{
  "n_layer": 9,
  "d_model": 512,
  "activation": "relu",
  "norm_place": "pre",
  "bias": "none",
  "init": "normal",
  "init_std_down": 0.0333
}
Each number is 50 + 15 x the weight over its row's rms, rounded and kept within 0 to 99. Layers, rows and columns count from 0. The size before them is the row's rms in percent of the matrix's.

# layer 6 attention key, 512x512, rms 0.0233, rows 160-214, columns 0-127
099:68 60 63 81 40 19 54 35 55 35 55 48 24 30 56 60 76 56 54 48 27 49 50 39 00 26 53 64 39 51 42 37 63 53 49 66 26 55 65 70 67 64 48 44 74 54 38 32 53 49 38 61 48 25 63 36 36 57 55 40 72 37 58 56 71 48 45 27 44 62 57 48 57 62 39 53 50 52 50 36 59 45 67 66 62 47 76 42 39 26 37 33 63 51 36 24 47 40 54 44 62 29 28 33 22 87 52 40 69 47 40 43 53 44 35 66 50 46 43 41 47 25 42 14 70 83 34 47
106:47 49 66 28 56 65 30 27 51 59 46 47 36 60 69 37 44 39 23 59 38 62 52 75 26 65 74 31 89 55 29 42 47 64 65 68 42 44 39 67 79 38 52 45 62 41 50 31 74 67 32 62 37 30 76 50 48 36 64 66 60 52 71 73 48 24 22 51 57 42 35 47 61 23 58 60 61 43 65 45 60 57 29 35 38 50 88 41 31 61 46 77 53 51 54 61 51 53 65 64 53 27 49 35 46 25 59 62 62 45 20 58 36 69 42 37 52 45 63 39 45 68 53 53 31 72 55 50
095:53 45 44 71 61 57 19 35 32 57 66 75 54 42 68 61 70 76 63 54 56 48 43 41 62 47 65 52 54 35 60 49 52 48 73 35 63 52 40 52 70 62 41 38 29 29 26 61 44 36 40 53 24 51 30 43 40 53 47 41 27 39 70 47 86 61 47 59 55 47 48 51 57 27 68 77 61 79 59 38 20 68 52 38 74 61 62 47 49 37 72 41 88 47 32 49 49 64 28 48 54 64 66 20 56 27 48 19 48 42 39 51 75 87 69 56 86 40 65 59 40 60 50 52 39 26 34 31
092:38 39 59 49 54 67 46 41 63 30 49 74 66 32 47 58 47 61 62 61 63 47 60 40 49 38 44 63 51 52 82 41 53 47 50 59 63 45 31 62 68 50 28 68 20 38 45 58 82 41 57 59 52 25 30 27 43 63 53 68 77 44 67 43 30 69 06 70 50 48 45 49 54 44 53 52 58 79 63 42 39 49 61 64 47 40 72 39 50 45 29 56 54 62 75 54 64 95 34 61 64 36 44 53 63 62 84 27 40 37 46 35 50 58 46 49 28 63 55 46 22 35 00 38 26 33 42 86
094:65 62 38 65 37 20 47 52 43 46 76 46 45 52 82 35 48 55 41 75 54 68 61 62 48 48 58 17 53 45 59 37 64 67 81 46 26 51 46 54 63 38 51 15 47 71 47 59 29 38 44 33 20 41 50 53 60 53 45 51 53 66 41 41 63 49 21 47 32 15 42 79 24 42 54 54 31 57 27 51 71 43 53 51 60 47 47 10 73 66 61 76 40 54 61 38 43 38 46 51 64 39 61 59 33 57 61 54 30 56 43 41 57 32 47 44 41 52 56 48 40 33 61 54 70 56 44 57
094:49 50 63 56 33 47 53 38 18 59 43 39 32 45 50 58 20 59 47 27 57 50 82 52 57 74 41 35 48 69 46 30 53 37 84 51 26 43 36 60 71 50 49 48 39 32 49 49 54 55 50 18 55 30 27 24 38 63 37 77 21 50 61 35 53 55 24 63 63 57 55 47 59 44 67 91 56 44 44 58 62 59 42 34 11 44 62 49 23 70 46 48 71 31 36 59 38 70 42 52 45 44 53 55 13 51 44 53 46 68 52 50 58 66 60 21 35 52 48 71 26 35 46 58 29 80 62 66
094:62 81 56 70 25 23 41 46 54 26 62 71 42 61 44 29 44 52 46 34 00 38 57 20 23 59 33 60 45 43 66 68 37 59 69 55 62 58 93 56 45 46 59 76 50 48 41 47 39 35 52 44 62 75 59 58 53 42 61 23 39 56 50 62 39 30 30 58 58 60 58 65 59 27 48 45 39 39 50 64 68 45 34 61 63 62 48 58 45 58 56 32 53 73 52 56 45 49 42 61 32 76 35 60 52 52 56 61 71 51 06 67 46 67 51 58 48 39 43 49 39 46 41 58 26 40 63 52
094:77 48 42 54 64 29 65 55 65 51 55 44 48 44 57 67 76 29 27 32 50 53 36 34 30 51 48 51 51 33 78 70 46 38 43 64 59 59 57 55 68 39 70 50 56 57 21 27 25 46 29 73 33 52 41 40 55 45 83 51 23 50 57 58 73 32 51 10 42 59 40 58 62 50 68 48 58 33 58 57 19 33 21 65 41 50 25 28 39 48 56 47 49 51 20 30 52 53 55 74 70 47 55 57 72 40 55 58 67 38 46 50 26 51 41 28 52 55 47 05 40 19 33 61 44 46 85 62
103:28 38 27 23 28 53 67 67 51 48 70 30 67 65 35 65 35 49 62 54 49 56 53 31 42 69 18 06 43 48 62 39 38 49 61 34 57 81 76 58 58 43 62 60 34 49 54 62 40 41 68 58 61 41 72 49 41 47 92 59 52 29 36 40 49 58 15 63 46 71 49 53 78 19 48 28 45 26 69 39 54 45 53 07 56 54 45 45 51 45 41 52 45 43 72 51 49 62 53 62 43 71 90 63 37 50 52 34 42 51 59 64 53 47 49 57 32 73 67 55 35 19 54 66 57 47 28 66
097:38 45 61 56 61 56 37 51 76 53 56 71 73 20 47 71 25 67 67 62 54 51 47 40 42 48 72 57 37 50 62 69 32 47 79 32 64 40 49 61 40 63 40 38 49 66 34 52 44 40 33 47 62 81 41 59 35 46 52 48 27 47 52 65 15 40 76 49 64 35 62 54 31 39 68 52 83 69 47 86 42 77 55 69 45 38 48 68 51 29 60 49 48 13 69 31 62 45 31 62 31 50 62 52 51 51 63 48 75 19 88 72 44 50 51 64 69 55 23 36 53 33 67 14 17 41 62 39
098:17 59 50 59 35 68 53 21 68 42 44 47 46 41 64 26 76 63 44 72 43 53 35 52 45 50 48 34 71 56 80 64 73 45 51 39 40 32 53 41 37 66 61 39 43 70 67 45 56 80 38 63 23 33 37 51 58 69 44 25 54 45 54 65 44 75 85 59 20 55 86 60 65 46 51 61 55 64 19 54 74 81 31 19 46 55 23 32 32 56 50 69 36 47 35 47 19 77 72 39 46 54 36 40 63 45 18 63 44 37 80 42 42 47 57 49 72 39 45 54 56 60 37 34 62 53 19 11
099:81 41 63 69 62 42 80 54 43 61 71 55 30 23 20 54 46 36 47 36 46 48 44 45 35 45 62 43 52 30 14 40 73 56 65 42 38 48 21 68 53 61 17 67 51 65 41 41 19 52 65 60 53 49 34 77 58 35 42 39 28 59 57 46 62 39 40 61 38 73 50 72 41 40 44 47 73 50 65 57 40 38 70 28 67 58 48 61 30 63 51 48 48 37 55 53 50 29 30 28 31 47 34 51 58 62 42 59 49 27 43 38 31 44 49 67 38 73 41 41 38 48 43 15 76 55 36 66
099:46 70 69 50 45 50 61 42 35 53 51 54 58 54 62 74 35 41 51 55 54 69 38 52 44 67 47 30 52 59 45 58 53 66 50 57 45 37 43 21 29 54 54 63 60 62 61 58 73 65 37 64 48 40 77 53 62 59 65 49 37 41 57 75 41 73 54 34 60 60 54 21 41 65 52 23 63 64 62 39 45 47 72 50 31 68 38 44 43 51 40 65 68 61 53 53 53 53 21 59 41 50 40 55 35 79 39 60 45 54 65 68 43 36 46 66 45 36 63 55 26 51 42 41 41 48 57 48
101:73 41 57 37 41 31 25 43 49 59 56 25 52 69 45 42 61 66 58 11 36 47 46 46 39 47 35 52 33 36 56 46 63 18 51 65 45 33 59 24 36 28 52 47 58 74 43 54 32 78 41 57 55 83 38 24 68 54 41 43 45 16 74 61 73 48 37 41 30 43 54 35 54 26 77 45 68 53 41 40 72 44 40 75 35 28 64 49 59 49 58 67 67 65 39 67 34 49 59 23 40 38 60 55 67 31 63 39 53 71 48 67 61 60 60 59 44 90 27 48 65 60 46 57 62 40 47 66
098:52 32 34 59 40 49 49 48 60 57 54 69 62 45 53 41 58 67 60 33 69 47 49 32 24 52 51 61 38 48 54 66 47 67 53 92 48 55 34 70 34 43 39 34 69 50 14 52 82 45 48 65 62 44 71 66 50 66 41 51 55 33 28 54 51 69 63 39 44 57 48 59 49 33 70 56 60 52 30 49 60 50 52 53 51 27 91 48 49 39 46 50 26 50 39 57 20 54 50 50 51 71 40 53 36 61 41 46 56 52 42 29 45 33 35 54 59 67 37 60 52 50 73 53 55 73 41 63
099:38 57 49 45 50 55 35 40 60 72 44 33 56 41 41 52 62 29 49 59 70 55 42 43 57 42 59 63 41 67 53 55 50 44 31 58 58 36 31 47 41 43 30 44 51 42 78 50 44 31 78 64 35 48 54 52 54 57 43 54 54 38 21 48 62 65 68 68 21 21 45 94 48 55 23 46 28 53 26 30 64 64 65 71 43 30 28 51 26 57 67 27 56 38 52 23 26 43 37 25 50 76 31 46 40 33 42 39 37 63 45 47 48 52 30 42 31 31 35 33 68 65 43 40 56 55 64 75
100:53 81 54 37 39 16 75 54 55 61 32 31 46 49 43 62 46 51 76 46 40 41 68 23 63 66 52 19 50 48 73 39 47 36 48 29 81 87 36 36 38 24 43 32 51 28 53 54 39 56 49 40 31 59 31 49 41 39 60 74 44 38 16 16 44 47 49 82 52 62 48 46 53 51 45 83 51 51 28 47 60 36 61 46 51 33 43 34 57 43 58 48 43 61 38 34 65 47 81 48 30 49 69 31 49 46 66 52 35 28 29 44 43 63 30 57 48 41 42 50 71 06 40 43 35 43 54 38
098:47 65 22 65 34 45 43 45 26 53 46 53 29 40 39 52 60 70 48 31 33 46 56 86 30 73 21 65 68 49 35 35 47 51 15 55 39 43 13 41 69 59 48 33 39 58 39 81 25 76 87 45 67 33 59 51 63 50 52 56 38 35 31 80 39 49 37 49 48 32 54 62 50 40 88 36 33 54 50 60 59 54 52 68 37 79 53 48 55 74 63 76 61 56 59 57 29 42 26 53 54 65 35 61 68 30 45 76 31 59 56 42 60 65 43 41 72 55 51 60 69 94 51 24 56 80 47 60
091:43 54 84 55 46 56 34 44 30 63 70 48 51 59 58 40 50 49 61 55 38 20 63 31 38 73 71 31 67 18 44 56 32 49 47 45 61 27 44 45 36 55 53 53 71 15 12 55 69 60 71 63 44 71 33 43 45 45 55 33 27 63 31 31 78 54 67 56 72 59 57 40 45 46 35 61 49 50 39 59 49 30 71 47 34 51 70 48 78 20 37 41 57 27 53 48 30 58 61 41 54 45 76 45 69 63 64 73 43 42 40 58 48 42 43 84 50 37 49 69 47 47 51 47 54 40 43 41
096:65 40 45 27 50 64 34 52 59 51 55 58 39 19 66 52 47 50 29 43 37 18 46 58 58 67 46 50 50 85 36 65 35 64 47 69 54 17 57 55 53 49 36 58 43 63 43 52 50 46 46 38 57 46 72 64 63 41 34 80 16 34 71 72 66 48 33 64 63 38 10 42 45 77 07 62 40 45 60 80 62 69 49 62 63 40 69 53 43 51 49 50 30 36 45 69 40 50 42 85 69 62 72 52 61 98 45 57 25 57 42 44 65 50 39 75 53 34 26 42 28 32 49 46 68 72 48 51
098:49 36 31 34 55 53 38 46 58 53 70 60 33 39 72 48 56 35 58 45 78 46 56 51 47 48 57 50 53 50 47 63 41 48 41 47 27 71 69 38 42 55 71 51 35 66 54 66 41 66 39 38 48 57 30 56 66 56 34 39 61 30 56 37 71 44 51 47 44 26 61 50 41 18 34 54 48 39 48 43 53 40 43 44 47 35 63 44 38 48 47 49 55 44 52 49 40 77 45 73 47 77 42 75 43 58 44 72 66 49 15 40 61 81 49 29 55 55 40 69 73 68 39 59 18 33 45 36
102:77 26 47 35 55 49 79 58 29 65 66 35 62 48 49 55 64 77 36 52 31 37 46 86 48 55 35 79 42 45 29 61 43 57 67 50 57 41 69 62 47 55 41 29 54 75 44 74 72 34 83 46 76 45 85 43 60 51 47 75 78 60 38 41 30 42 44 71 73 42 59 29 37 22 67 54 08 03 52 65 59 67 72 46 53 29 59 57 44 53 62 36 52 67 78 85 68 68 41 59 65 46 63 72 45 38 53 69 22 51 20 45 51 44 72 41 51 50 61 44 49 54 51 67 14 51 42 60
095:46 53 48 17 43 54 64 36 46 73 70 62 60 47 39 22 37 61 58 58 64 52 31 65 63 29 60 81 47 32 61 39 51 49 80 43 49 66 63 41 71 56 71 57 70 59 62 65 42 54 34 61 78 49 32 49 68 53 74 46 39 40 18 43 31 43 67 55 26 57 56 48 67 37 75 45 62 55 39 39 44 52 41 44 56 29 59 44 35 19 35 63 25 43 65 43 61 40 61 74 76 47 43 63 56 39 50 55 75 67 49 55 41 39 40 46 18 49 32 46 52 61 58 49 48 56 38 43
094:43 51 61 37 62 49 44 61 54 55 61 57 60 42 73 60 74 47 29 57 64 58 42 60 44 51 35 56 68 45 44 60 38 42 18 46 24 63 16 26 62 66 48 28 33 25 63 69 54 64 34 65 26 13 53 52 36 55 34 45 50 53 77 56 51 59 36 73 50 53 82 55 67 25 59 50 46 55 33 64 72 43 58 79 60 61 51 64 38 38 64 60 52 75 34 47 45 45 45 52 43 46 78 48 26 41 42 60 55 82 64 69 49 39 48 43 59 69 56 36 71 53 38 43 61 30 49 26
098:72 17 46 66 38 75 38 34 50 67 54 66 54 49 57 29 50 60 35 55 45 35 51 32 39 40 59 61 76 53 66 84 51 55 41 42 60 39 47 34 45 38 36 36 54 56 55 30 83 46 39 51 22 30 52 26 77 44 40 42 46 59 49 23 75 68 79 40 91 46 68 45 49 43 46 52 55 49 49 47 55 48 46 47 42 35 50 44 32 60 28 23 26 35 71 64 33 76 64 62 61 61 49 48 51 55 69 66 73 48 62 54 57 37 36 57 62 42 77 32 81 58 16 47 55 38 53 65
098:39 44 44 35 39 60 40 47 40 24 70 50 31 55 55 49 46 62 63 49 38 50 28 46 56 55 33 41 72 48 40 59 57 26 61 18 42 50 18 56 44 50 38 38 55 52 81 46 39 68 41 55 36 44 60 53 26 44 71 54 47 53 66 43 18 53 62 76 33 64 63 70 36 39 58 49 58 44 35 44 49 66 53 75 40 25 46 51 45 75 35 61 64 36 69 48 37 63 48 33 53 74 67 29 54 00 76 52 56 21 70 42 49 39 45 60 70 49 49 60 86 66 51 45 30 40 39 54
100:30 45 68 51 50 67 63 50 30 46 58 46 53 62 30 65 32 50 59 42 54 37 41 62 66 26 50 61 52 43 52 47 37 68 36 92 57 20 32 40 40 61 74 55 53 43 58 22 29 68 58 78 78 24 47 49 59 53 62 64 52 50 70 75 67 59 50 44 61 50 14 60 72 65 65 57 44 51 24 38 44 57 54 26 43 30 46 42 28 50 50 64 98 69 51 49 55 32 62 43 29 43 50 52 57 62 62 40 57 48 53 45 33 53 40 42 75 51 55 52 34 27 45 34 51 54 51 60
096:42 51 40 68 58 52 34 26 39 44 76 70 64 52 47 39 55 50 66 57 41 16 30 55 55 74 40 39 67 50 67 35 53 32 55 73 62 47 27 40 47 53 65 21 61 62 59 69 63 48 46 28 72 54 63 53 42 35 45 67 32 57 43 33 38 90 55 35 48 52 42 43 39 84 36 55 72 69 37 54 32 44 52 63 36 51 49 55 46 44 51 27 33 46 25 21 33 40 17 39 54 59 47 50 55 48 69 44 65 42 47 38 88 73 21 43 43 70 49 54 51 68 31 37 28 44 56 51
101:36 69 39 49 38 85 41 51 41 52 46 67 49 24 65 27 60 58 26 45 57 75 54 55 24 44 36 50 58 36 62 20 22 68 81 51 57 66 55 49 64 52 54 53 73 46 48 22 55 52 46 48 49 30 73 37 52 43 55 63 36 44 33 53 41 78 57 15 61 52 45 55 54 66 33 26 36 13 36 61 89 43 27 80 32 57 67 58 78 53 77 73 50 66 59 64 32 54 53 48 62 53 78 76 47 57 35 51 55 43 29 31 46 39 56 34 35 67 75 53 48 45 43 15 64 69 59 48
101:60 42 52 41 57 61 68 48 71 50 60 70 24 36 55 43 36 41 47 61 63 39 69 33 49 37 52 75 56 37 53 30 71 60 59 37 44 44 60 48 31 76 42 52 70 54 55 33 51 45 70 64 79 55 45 53 56 30 09 46 24 33 50 54 58 40 72 69 46 46 44 56 64 42 74 31 30 56 75 52 55 55 50 02 56 44 59 55 79 54 41 65 52 70 50 67 46 44 22 37 40 51 22 66 52 28 54 44 51 71 43 43 64 61 63 43 62 42 34 51 38 59 43 56 46 49 48 57
092:64 46 69 37 15 67 70 30 30 27 86 53 57 48 57 27 22 51 67 56 41 46 54 53 62 42 37 53 59 57 49 33 52 72 32 60 56 40 56 41 47 41 57 39 57 37 73 68 67 77 46 62 55 55 49 81 40 44 59 55 46 37 42 73 58 38 64 57 48 25 45 77 66 30 74 27 51 52 43 49 44 55 51 56 29 58 49 64 40 47 53 27 37 74 62 80 40 62 67 25 38 46 53 51 42 48 71 52 43 53 60 48 28 48 48 45 53 65 36 35 49 34 31 43 61 52 43 58
100:62 24 23 67 27 40 44 67 27 42 45 43 54 65 44 37 62 76 33 85 70 36 77 81 53 58 37 37 69 57 53 34 48 48 59 46 88 55 38 31 34 40 52 20 35 69 76 19 60 60 44 28 32 35 70 57 45 49 36 59 58 55 33 79 57 60 34 48 53 39 79 46 33 38 71 68 31 98 32 59 58 41 44 77 69 58 64 64 60 64 67 35 47 50 46 61 44 61 67 33 71 60 71 15 45 47 73 36 26 21 91 69 62 60 47 38 54 40 63 48 68 69 36 43 19 20 49 75
100:37 38 45 26 60 54 56 19 54 57 49 63 35 70 53 63 65 51 32 51 45 54 51 36 46 57 49 56 21 24 48 35 57 19 32 48 78 60 53 68 46 49 63 58 47 66 49 61 36 28 59 54 06 63 61 46 73 46 21 37 47 46 62 44 33 45 59 68 30 23 43 36 59 69 57 45 39 47 81 67 76 61 30 56 48 63 39 56 40 33 79 26 41 58 53 58 61 38 18 40 45 61 55 30 44 59 60 62 43 42 29 60 47 77 45 60 54 70 69 28 29 11 49 21 55 53 43 41
098:56 59 16 60 51 34 39 53 38 76 41 59 40 47 43 32 45 62 44 54 16 35 49 55 30 56 67 55 66 58 63 48 63 83 67 73 31 50 77 63 69 46 56 60 58 34 53 52 52 49 51 56 65 53 26 33 46 42 31 49 36 48 44 07 27 56 76 47 27 33 71 59 41 84 60 61 65 55 51 51 37 66 39 35 78 56 48 47 06 60 57 35 46 49 39 30 42 57 43 57 40 59 76 52 60 51 48 24 68 65 32 37 64 38 50 43 64 27 74 62 59 50 50 74 62 49 67 49
099:44 25 64 43 23 19 59 64 41 61 64 85 45 56 34 66 30 69 30 68 69 52 44 71 65 42 39 44 40 46 62 40 66 19 54 73 50 63 41 30 66 54 44 40 44 64 58 69 51 55 62 64 83 55 33 52 39 65 33 75 51 79 56 42 34 17 58 42 64 49 70 27 29 68 71 71 55 55 65 55 55 36 39 47 51 58 63 44 42 36 35 34 58 36 45 64 45 37 60 54 39 54 47 73 49 49 58 41 58 42 60 39 48 23 42 23 32 93 53 43 50 58 46 67 32 52 45 73
103:60 43 66 45 59 67 32 35 62 40 51 56 80 61 24 34 43 56 55 27 56 34 31 56 65 60 49 53 75 56 65 76 44 61 64 47 29 31 56 34 68 23 41 55 30 64 77 72 66 37 62 57 31 14 46 43 39 55 49 16 41 50 40 73 31 75 64 55 36 69 29 21 73 25 60 60 62 65 56 62 58 14 47 58 65 14 51 52 53 51 51 41 29 36 59 39 29 58 25 28 37 84 48 43 55 28 61 78 56 60 53 51 43 45 29 48 63 71 36 35 45 73 40 22 27 42 45 46
103:62 41 55 69 67 29 58 57 58 54 38 53 17 64 56 47 80 57 54 67 44 67 74 50 58 36 60 53 62 60 29 37 63 25 39 51 57 61 43 59 47 35 56 58 53 51 46 68 35 55 47 36 17 82 47 16 67 57 75 38 32 27 38 36 55 62 36 69 61 50 41 65 50 25 47 55 54 51 49 31 31 48 56 77 56 48 53 39 82 43 33 59 58 30 65 60 56 47 77 58 56 46 49 37 31 40 59 57 31 39 40 64 37 59 61 54 09 37 35 32 53 20 30 64 50 25 59 41
104:33 67 61 71 42 37 58 66 36 48 30 42 34 28 46 48 36 50 37 62 53 63 62 35 54 63 65 67 77 70 46 60 68 35 48 46 36 54 73 34 44 34 45 63 45 44 49 60 44 27 40 25 40 45 38 68 83 62 55 34 48 99 54 33 49 52 31 25 68 38 53 51 70 47 32 61 39 42 59 58 71 26 30 61 76 40 42 39 44 71 36 42 22 47 24 64 64 59 51 78 51 52 44 72 40 65 63 29 50 62 24 65 63 54 48 69 45 47 47 44 44 44 49 56 37 47 41 44
097:24 51 90 52 70 47 62 44 28 66 43 44 62 74 63 28 53 57 61 51 15 44 91 41 45 54 38 62 71 62 44 66 37 25 53 43 53 40 46 37 46 44 39 58 54 37 29 28 07 25 40 38 46 70 34 45 45 37 39 64 37 57 42 59 56 34 62 16 65 48 57 21 44 40 42 48 40 86 48 33 63 36 36 40 38 43 64 38 56 81 21 40 60 11 52 52 53 68 44 30 53 42 60 31 33 36 59 66 51 50 75 51 43 24 71 37 46 46 57 62 54 55 74 58 39 76 61 56
102:72 25 67 59 40 71 54 40 47 48 32 44 46 71 61 17 60 67 59 45 28 60 55 37 62 54 55 42 46 55 58 58 45 30 42 54 20 64 51 32 31 34 60 45 69 56 57 63 54 80 38 38 61 47 32 55 66 35 67 54 51 34 60 62 11 42 58 60 55 38 58 40 51 31 44 39 33 78 46 33 22 40 38 44 68 38 63 24 52 47 84 52 30 50 51 49 77 70 31 55 63 47 56 56 66 56 42 61 66 33 58 23 72 76 58 33 50 58 41 58 67 88 31 58 56 28 26 14
100:39 54 59 53 42 21 50 56 35 46 41 69 57 27 52 74 70 34 38 56 39 66 42 60 69 63 57 36 66 48 31 29 49 44 30 39 54 56 49 10 64 30 68 40 64 65 26 42 46 54 49 39 57 44 51 51 19 38 40 44 60 68 58 49 71 45 61 48 62 62 29 62 62 56 38 29 41 72 61 40 62 53 20 60 58 26 43 42 70 38 49 30 61 62 25 69 36 50 40 44 42 60 55 40 40 72 27 54 33 30 51 73 53 47 44 55 49 58 49 41 52 66 54 38 46 49 64 64
098:45 64 60 62 44 67 20 67 62 45 69 82 51 24 45 58 33 57 40 50 36 43 35 56 75 43 63 70 59 69 48 50 50 52 50 64 15 47 54 39 33 23 41 60 38 78 52 60 51 70 53 40 34 29 63 57 49 58 41 46 71 44 52 33 35 70 51 63 76 38 57 26 44 44 58 49 64 53 51 60 17 56 51 59 45 58 52 49 59 74 54 56 58 43 49 48 72 54 47 31 50 35 63 23 64 56 55 47 20 56 48 57 33 54 56 15 40 65 52 57 54 46 57 60 46 48 18 45
091:39 65 40 63 42 58 50 58 67 48 40 41 54 47 52 35 49 64 79 49 63 66 53 67 51 73 58 55 69 53 63 49 45 54 43 17 56 53 45 14 47 52 54 42 67 80 83 62 60 59 48 52 62 41 16 57 69 56 72 58 59 28 53 51 51 81 59 50 40 39 66 34 69 45 49 47 67 57 14 67 54 33 46 50 74 63 37 63 33 41 49 38 85 46 55 50 66 57 37 47 32 41 59 45 09 47 33 33 56 37 47 50 35 49 70 47 74 84 50 67 44 38 79 26 64 55 59 47
100:44 48 78 64 22 44 12 51 34 51 57 39 50 74 57 52 40 26 50 38 59 82 53 38 52 46 51 35 57 51 28 47 58 58 44 62 46 55 37 63 64 33 68 46 55 46 35 55 44 41 33 50 54 45 37 55 48 61 31 44 70 39 42 76 64 17 44 59 36 27 43 44 33 61 62 53 50 11 54 32 57 41 43 71 37 68 45 70 76 70 19 53 74 57 44 26 78 44 48 22 49 50 36 40 82 49 31 48 44 55 71 45 53 48 35 49 33 27 68 65 56 58 43 49 43 09 69 29
103:69 29 47 61 36 29 56 33 54 04 50 64 35 34 35 25 34 54 52 66 68 45 52 47 58 50 49 62 73 42 27 40 63 32 44 61 45 52 27 50 65 28 65 42 41 74 66 46 71 16 57 51 50 57 53 62 39 45 45 40 75 47 63 47 78 36 62 44 90 59 87 64 39 47 49 76 55 38 54 64 39 41 26 31 47 69 34 57 55 63 74 54 49 44 36 65 55 42 58 52 49 48 50 52 38 39 33 56 61 48 46 72 42 41 31 42 45 53 30 44 29 39 69 32 44 27 51 40
101:73 51 27 59 68 63 57 25 05 51 44 30 43 61 49 59 50 45 45 48 63 32 52 77 56 41 58 30 50 60 31 33 45 58 38 76 66 33 34 54 52 41 49 45 34 39 48 31 46 38 81 50 47 27 52 60 20 13 46 43 41 85 51 65 83 29 51 53 72 62 25 59 59 73 52 54 32 43 80 28 35 32 52 39 85 57 45 58 55 67 64 67 49 54 46 27 62 59 83 60 42 43 46 69 69 35 62 52 62 74 75 60 54 30 42 38 28 45 57 34 39 51 53 49 34 67 25 55
099:63 57 25 23 47 38 36 43 82 85 69 56 73 48 77 59 79 60 16 50 58 41 45 29 58 41 70 83 47 57 51 70 45 39 35 38 77 69 55 27 52 42 45 51 34 70 31 52 53 34 61 57 56 29 71 64 74 45 52 38 51 55 44 55 55 55 56 41 31 30 67 54 16 63 80 41 76 69 42 41 46 55 47 40 37 53 58 77 68 31 57 35 42 63 49 91 51 46 86 47 50 36 46 57 84 49 54 69 36 64 39 49 40 43 45 58 52 65 57 49 49 58 70 46 75 67 37 53
101:41 44 72 56 93 56 40 51 46 26 64 58 37 51 24 42 65 61 69 57 38 41 41 65 72 47 43 72 67 53 49 26 27 57 43 63 45 47 56 44 31 67 56 63 75 84 64 65 52 75 84 50 32 59 57 48 39 94 45 44 22 64 43 46 45 38 65 39 60 49 56 24 69 42 73 47 54 36 26 14 66 25 49 29 46 36 31 68 47 40 31 76 49 54 66 45 78 57 45 69 84 39 56 62 35 46 42 57 59 60 55 39 13 46 72 55 64 50 22 60 63 82 43 39 66 58 56 58
100:60 44 46 52 20 34 24 60 55 49 64 56 66 35 46 66 42 60 46 50 56 50 49 55 66 37 42 49 47 58 44 53 36 69 81 51 76 47 59 54 54 73 59 41 39 57 48 50 48 40 54 31 52 36 35 37 69 52 54 63 61 48 56 37 64 55 75 57 61 29 56 65 31 55 33 50 45 46 36 64 40 40 54 56 41 60 29 50 10 45 67 35 56 23 71 62 37 44 76 47 62 47 52 30 57 65 83 49 53 39 37 79 57 70 26 50 68 55 41 39 25 83 55 52 27 55 40 44
103:39 30 43 24 42 53 50 39 56 58 51 66 74 33 28 64 54 53 64 44 60 42 41 49 90 54 49 37 65 63 50 47 53 09 19 28 52 66 59 47 68 54 54 54 49 58 46 39 42 63 37 47 30 82 65 36 49 43 39 40 56 44 48 44 62 28 43 46 62 41 25 57 65 44 50 35 51 43 62 71 43 66 72 57 35 67 66 15 36 33 55 31 53 17 52 51 39 47 48 55 54 81 13 72 56 42 60 30 37 61 44 56 36 43 67 19 65 43 41 61 34 67 76 35 56 49 40 38
100:44 50 49 61 32 46 77 94 53 60 68 64 72 51 24 61 59 26 46 78 65 31 56 47 50 48 39 51 39 65 33 34 46 43 55 43 73 55 39 43 76 52 40 31 42 66 42 76 51 58 47 47 53 60 32 48 59 21 50 60 25 54 33 48 60 39 53 54 54 64 62 77 60 52 58 41 47 65 35 67 40 56 50 54 56 15 47 42 44 28 37 54 48 14 42 47 49 66 21 53 49 42 30 64 55 41 58 38 51 75 23 44 33 62 59 56 51 56 31 20 69 89 56 61 26 50 46 49
097:80 60 23 54 49 23 49 49 65 70 50 40 64 37 48 61 30 68 33 62 83 32 33 55 52 74 38 52 61 68 47 42 63 34 38 43 40 46 63 54 71 69 63 49 40 49 70 36 52 52 43 58 56 60 45 24 53 20 52 39 55 46 64 62 60 70 39 40 40 53 63 38 55 64 58 47 52 29 29 47 68 36 43 40 49 76 64 25 55 77 76 49 52 32 39 59 41 46 53 50 42 34 55 60 47 45 45 34 29 23 55 45 50 57 53 68 60 64 40 55 48 49 58 47 67 47 39 54
106:34 36 48 54 57 66 39 68 66 62 55 47 63 46 32 51 28 66 72 52 33 58 37 38 37 56 56 41 57 63 29 74 67 31 35 56 69 37 73 33 32 59 24 36 51 47 52 33 69 41 45 55 69 67 55 64 63 34 55 31 50 52 49 63 58 66 35 52 45 45 54 65 59 23 53 38 25 25 53 52 23 57 35 21 59 34 50 24 50 47 36 44 59 22 53 59 56 39 41 50 53 32 53 23 63 46 43 74 47 46 54 53 53 54 75 54 29 38 66 21 68 48 59 74 70 18 56 38
096:21 48 46 34 58 79 81 41 54 49 36 44 31 34 40 48 77 63 57 37 63 45 49 38 51 55 39 38 72 73 43 66 56 38 69 52 35 70 46 58 59 31 54 67 56 52 53 73 54 45 72 72 45 67 21 58 46 54 60 22 68 52 40 57 41 39 43 58 59 32 27 49 36 63 63 30 35 68 55 81 48 65 61 44 47 68 74 51 34 60 44 30 51 50 68 13 67 67 59 48 65 56 47 61 43 37 25 47 57 43 29 36 52 52 37 26 30 29 50 75 62 52 65 40 57 38 48 53
101:41 76 23 59 89 42 46 80 63 35 43 41 38 45 42 52 78 63 34 34 53 74 43 57 43 62 63 50 42 44 35 55 43 60 60 74 46 47 46 49 45 31 29 55 78 44 57 34 41 42 32 50 64 62 36 52 32 61 56 24 48 50 62 30 69 67 69 53 40 76 30 43 42 36 26 44 33 48 44 64 42 50 57 55 81 55 77 60 48 58 52 39 48 77 85 34 46 36 25 45 61 71 49 52 48 47 60 25 48 63 72 55 51 34 39 84 47 54 42 48 38 53 65 52 49 43 66 53